From a checkpoint of a small transformer trained on Wikipedia.
Size: 12 layers, MLP 896 GeGLU, 26.9M parameters.
Architecture: RMSNorm before each block, rotary positions, no biases in attention or MLP, capped logits.
Training: a variant of Muon for these matrices, 1059M tokens, 8080 steps.
Each number is 500 + 50 x the weight over its row's rms, rounded and kept within 0 to 999. Layers, rows and columns count from 0. Numbers have three digits each. The size before them is the row's rms in percent of the matrix's.

# layer 2 MLP gate, 896x448, rms 0.0831, rows 444-452, columns 0-111
097:537517418480575588479536494528535449509435532530523474442586551432508548529489549484523410503586574453617413488532443605527365424681583549466493509512432507509564497470552514503459468552528497452479468463644507533492502542436435506497397554440539543521502541519461477459338434429544544477557460516531542478482568536492470521493520457501
093:503548464507557546477493360518486457349519516453525484450461472461411613541518556496480538534460597533450429491547568537558583439523512429463399503513459499473419529370535473489532484568470497537535608535558444433383459521542449485463464492473518538483491372555489453426451555493539569525540537469501603531477480576531442517437463508456
099:496449560507559528452570506480570489497473445536458508437524524479511579512467460504452502574512472516541538593537542530521467514457446407536489455480547508503498467555571485488535468547516569464470498489399488594511539614419491562541547476521504530483492514512525510495490520486473461481443518459527412423536539559526498628529557464579
101:481533558522508621456522470489516407400514528522519551558525416495481457515493440571489649483523511538510556580506524505438577412492518438495421398514550465523503549524428504540449491558517450485538455581479622538577533492636504471400524481562495480561513497515464591513508399556478443376538467529550562486490450485448433483486420431590
100:457563544477432504480544571536482493542523499473516344515546454551501484481569530502496438475491430521486534439408473553529498533521461436432473566468460590471533546478545492471530429493561445622483462577582503419514579445623571495554439483564523550484510427569499382457482401490448453440592505525468515442507536602515439550558587534496
100:462448497490481508438455528457466498494539442502470551386460426563495441582536488456558519479524477460541468535517408527582523390470541481456540470417442537588558468474460523474455406566544509365427496604429453547478452480371525514548466497524508486453472486576516461488567541513494586456412512599462450428503481511494529454574474495573
095:477546487575540518469381518483530479516519478494501442441553568582581466538517518456453469399516499621477525582564477467456408493428459482502539548438542509558449422518537479482495419539659494453454440468442545493402461483554397556516509488615479575512427517491485487434466492406490433522451475490458577504453449515557548500508514405465
101:511451472457569531481459509530487437500528498511493486493453448532496463574607457519412428587485533449445477456550447488443571529459493474465523567545541457487577546545453511514554518425403495561486504499561580482536529522477500438458539473458517556408544405534502494476371448549468553534446532483545469509516548478538452467532451575520
098:538590527491538453465453585466532504415470444496497424463524595583465571511477528479507464508398548592539554534549500467513580554377472508485551479482434451525469544530475596444527474374511446457495558543482594551462502448444473415531527521481475452530589577521480520427550443545482413410494483464554522557483525523525570486533380522519
# layer 2 MLP up, 896x448, rms 0.0867, rows 444-451, columns 0-111
097:488416538526372448540468513497544559455595495571482557505358506517504448431574397446550491492378475654411576462472549441431549557434505515437507501517636476505487513496506520476459562472471505479455474489425516402468501422558517539494487532569567410467518503492572535492637514572498529503569451458489434456429489466525523433518474540501
098:544543591567473477515473578479542561624468404510517517582490592522536444464468438509554490502622415527569590512498471439457430527474505554463553576506512506546595484585522527537441524468421495496500413455490522492551493496481546551516557498475415496564498578459568516521528428486436478497584566506452446435493544502475500496522581549469
099:535530416467419506527438536432438527481470442398588482548477486416477507539505446525529465427402588596463448438440544474463488491485430535462434403618543478551496567512509530592483583545568365513536528474407552489511473401539476530434472579460545422548503537566456469494526463521502524535545504434486629437455449538542455499541498590493
100:464504444461578482543413575470444565442508439450626423499493474525469484378441508563539504520514423421553487471549536476485464530528573549521521561517586566493574429539503454516545522449598467518427537460611455507421478487456571566514619302548409562466524504494580571435532518555504568516554485435517478486513577492573516557509429461602
104:520569493515484417504497550495535528475549490417510452546583445481448506559516540494530486601495464500523540444451551523461511532467477478434446457445470478505569541494590544371517383454434529521514517495531488519549617464505605516507520481424505465512574465522547503558434459557540455464581484530406451520534462596519495521553581441481
097:461496489497476472454542462441406531540464474537457454445494472554528472556484542547574510511485483493600509504493470512511464396499559460510506566465427512442524552528446517401464487483596544465485413586405434430494470488451577404529575516528544460479491517551465448501532556481530584531420542525479474521502520507508536547535468470518
090:568614456577480491471507535640464485575509523480541625501493371450502509456507530528477472529487517465550486525419562486506581427445511479546507469489532592534475475478488534465476521572390526486531492516538442523447446486554480458488520515532527496531484502560541443515540448473497532526565513440507494504503451562494462490512493488498
100:423529489512505580555516472470479497547497649483513515424410527562437429544513522473446490475511424502501453440452479504522621431434481439588497584456574482488439449494510560497494520404523474507467435584473479539484534456458434551600454533537522536479451559585500472480508473518487532509492543559583542539524457487478587462497533487452
# layer 2 MLP down (transposed), 896x448, rms 0.083, rows 444-451, columns 0-111
091:469467454563451441515583504576485523479442554470433496578492459556478415536492505472518443522465606465548538521529477422582550610469560456425579324484453476510428499517548535454576431551511487494524541518490506412507561515499443562462505514513481520542508423460473521502484558477422460495460496514483422436515561429528429444502533544581
093:477559502534477488497448562570470471539586434474476525507579536527504453564491446564471482476541545515554535460522537631574450565518537481394577442469469483547488521548550515459509520526512579409468438483440439470526576575496492510460484495534446537601508610530536464431524503522445507445540524555510574523482539459419469457509550602529
100:518484552603540557478495569483487629538576454494623495499488501501582514559517447537579507577500418454549491511517504440537516499546474580617506544577476535493494494519655485410531539452436494526486496469458498500433479576532544402523483486550519476566528595481533539446500478491497439563497517524421532446532492487521476564593553544431
100:487489452488514509566552521463452528521425460476415483486520476499522495463467589520506489500479381505537428452506489531486494542555523495497577535536566604536510526455529495407539497462473512566464409437516472473485484474421552510541461474599351528473536404446586516531604483614489488402570403483461479536507468391539524493580397497493
098:427534535523526406503579492531562615587517494414613480490532440572529471556517450566457502442523461523516508490506506537538434480465474493547451460454475368589478512376464446494504453508518576482567461506567468540525551463414514559520511383453514493519546450545517650536433543485494498541541498507498512511453543548456484488494559375486
102:387480482536443559561439544534504513486480558582506497445473445377430408576480561520537540478494536610559456537505531490520521484450560505496532495437517462497484496517398558507447468561577455543484480574484540580475526570458482480500484544532471384500492466565527496434468545504546427479585500528465492473474479508516511523473464497483
097:513601559365461469524545555444539521529444489478519464537537480496471470551520441494499530523540461471497459518510492548483485526552483556547538515444470432554516405464495502531427469486509559474549484494519384441559459406466480548539547468537384575481475430597497482474567441516474502489506415479500486516557492525456489449535494565550
102:529488474440585525494505504505510437464548535437465459411587528525546505479517600503579471591503426557506512537613479505480545412449496573469524473499614469559537526583480528587511506481537436508529487412529454512455433486535526624504484462556479542438537465477511511532510461549473411493472502604621508423509451394506526513470506492431